Weights of a small GPT-style language model, trained from scratch on English Wikipedia.
Size: 15 layers, 3 heads of 32, MLP 384 SwiGLU, 3.08M parameters.
Each number is 200 + 30 x the weight over the matrix's rms, rounded and kept within 0 to 999. Layers, rows and columns count from 0.

# layer 12 MLP gate, 384x96, rms 0.155, rows 0-42, columns 0-31
201,145,183,197,199,175,214,252,252,222,159,189,192,188,199,160,188,187,201,213,209,183,236,167,177,188,181,203,248,213,156,233
189,157,186,202,142,229,218,249,212,201,219,162,194,189,254,157,200,198,182,217,209,182,160,268,161,207,210,241,212,207,145,164
127,240,224,171,223,176,164,210,228,170,229,98,211,114,199,178,164,201,242,281,219,171,256,219,190,145,158,217,219,199,176,232
193,223,234,208,213,184,201,147,228,234,270,202,204,157,171,202,271,170,232,186,238,202,209,171,180,185,211,246,161,150,209,166
206,218,233,216,198,215,168,239,173,181,253,155,203,173,198,205,168,196,215,182,178,208,202,200,204,222,203,253,240,182,162,220
123,197,187,134,221,199,195,191,203,211,217,105,264,196,163,187,129,165,248,204,164,194,272,212,195,194,181,196,213,174,182,244
190,213,192,278,231,185,218,180,239,162,251,207,214,163,201,213,178,215,183,215,222,221,256,176,202,131,145,239,205,218,180,217
165,185,195,232,164,212,249,203,239,201,229,196,209,162,221,244,170,108,235,179,214,192,225,188,100,167,192,157,212,162,170,237
220,196,172,219,219,200,177,260,193,180,197,184,258,171,216,232,216,168,188,216,227,196,227,167,177,191,175,247,207,110,199,160
156,180,173,178,213,195,231,191,157,219,232,187,257,259,172,191,171,201,179,188,222,216,206,210,187,194,224,260,237,223,176,225
242,209,197,239,217,212,190,231,211,197,172,223,202,233,178,244,194,174,185,191,241,208,171,171,173,159,176,153,207,204,168,212
191,197,220,159,217,132,176,180,224,204,182,167,203,149,172,181,228,182,243,245,171,201,143,213,149,160,192,248,181,158,178,246
182,227,187,246,295,189,188,203,245,185,229,159,209,174,231,188,227,183,213,151,173,193,240,136,160,217,214,216,262,172,181,111
143,160,247,236,165,145,167,241,175,216,219,213,216,162,166,161,208,174,236,157,218,187,197,195,180,226,244,205,221,175,179,234
129,149,173,197,199,228,196,192,154,179,227,190,228,169,166,203,204,193,173,164,251,174,189,187,212,244,186,188,228,188,192,183
179,205,174,223,213,214,223,261,211,220,175,232,187,168,169,234,220,204,231,131,232,185,250,176,141,137,169,187,207,196,193,160
158,209,211,175,182,128,174,196,208,206,233,201,184,183,136,259,164,162,224,222,148,168,230,249,200,198,193,212,180,204,207,216
176,159,162,187,203,157,192,201,178,207,180,161,186,236,215,175,210,191,195,246,178,185,199,174,137,193,191,160,246,171,159,189
180,133,146,163,202,156,248,183,216,176,248,210,225,184,200,260,232,210,194,287,244,123,210,226,175,197,251,244,188,171,181,172
136,188,200,213,214,190,249,221,177,237,212,234,183,205,207,193,210,176,180,226,208,189,175,175,166,184,178,205,191,189,176,219
238,190,240,186,213,202,201,192,205,176,172,179,195,177,220,172,255,241,163,257,212,181,201,232,191,131,225,267,263,203,189,193
190,148,203,170,187,172,208,276,176,159,166,205,213,158,188,190,261,169,184,180,210,146,228,247,174,200,252,215,196,180,238,166
160,166,225,228,177,141,266,179,207,166,250,144,245,207,209,158,190,190,195,214,210,151,226,191,121,231,196,230,183,171,180,170
185,245,132,181,235,164,139,189,196,162,189,223,221,142,203,190,180,211,229,200,232,129,187,161,171,213,139,198,215,195,218,205
183,186,242,187,243,254,159,197,217,197,174,218,183,202,184,208,266,209,201,227,178,206,196,176,189,122,249,224,222,230,239,128
199,185,171,187,190,199,190,211,175,125,198,171,214,171,175,123,212,194,177,161,241,186,185,251,189,154,171,190,189,215,197,213
199,243,189,198,157,179,168,220,160,233,209,174,229,220,197,224,147,209,241,222,243,209,197,227,245,247,202,241,226,195,203,217
169,151,188,251,190,228,189,192,185,258,212,218,171,170,235,250,169,233,209,220,145,252,200,158,203,213,165,223,236,187,190,206
176,183,149,225,166,208,216,219,199,197,213,214,240,232,254,171,234,240,193,194,207,189,230,211,190,128,185,230,187,153,187,194
158,215,165,233,178,146,230,220,243,244,223,188,226,208,218,256,184,166,208,185,205,211,204,193,204,160,199,201,262,197,127,219
188,193,206,249,190,219,150,204,197,209,243,204,216,246,160,227,217,182,213,216,230,215,189,178,224,151,246,226,180,171,174,232
189,211,175,213,199,193,154,194,172,196,188,210,180,200,154,191,205,199,228,271,236,222,270,204,159,219,176,230,152,211,157,164
179,222,256,174,172,119,193,191,159,281,211,205,199,197,162,221,208,218,211,233,188,187,204,139,160,200,233,178,185,157,219,231
181,237,198,191,207,183,185,160,215,197,192,164,219,245,164,170,228,158,212,157,245,191,217,218,200,207,180,171,223,181,204,248
216,147,203,143,231,210,170,177,186,183,203,182,151,152,212,197,225,230,209,236,218,164,279,226,161,154,210,194,248,193,216,194
225,208,162,176,164,187,193,232,209,196,173,144,184,200,247,200,236,176,160,185,252,184,189,197,191,165,197,139,175,217,195,257
199,212,218,239,184,195,202,195,217,190,163,205,214,175,192,207,210,231,233,230,159,171,188,178,229,213,219,247,232,144,208,246
160,155,157,152,210,221,208,174,220,146,170,213,259,216,225,224,218,192,201,182,211,154,225,212,168,189,190,195,233,174,193,194
217,219,147,215,245,195,229,217,168,226,158,192,231,159,201,177,189,227,220,213,154,202,171,159,207,198,212,185,176,198,196,224
195,199,201,182,204,223,169,214,146,178,209,195,195,180,220,197,134,211,186,201,246,202,230,186,202,183,217,198,240,243,186,204
200,215,215,167,202,191,207,205,161,199,180,147,230,262,188,182,202,157,167,236,193,167,198,201,222,234,163,195,213,224,202,214
179,183,205,209,247,214,202,176,263,171,208,155,267,186,189,208,195,170,221,194,248,214,241,191,217,233,267,223,242,178,223,188
161,158,226,191,172,227,205,242,145,202,161,194,233,200,189,187,264,238,252,246,218,141,198,179,213,182,201,221,215,236,204,231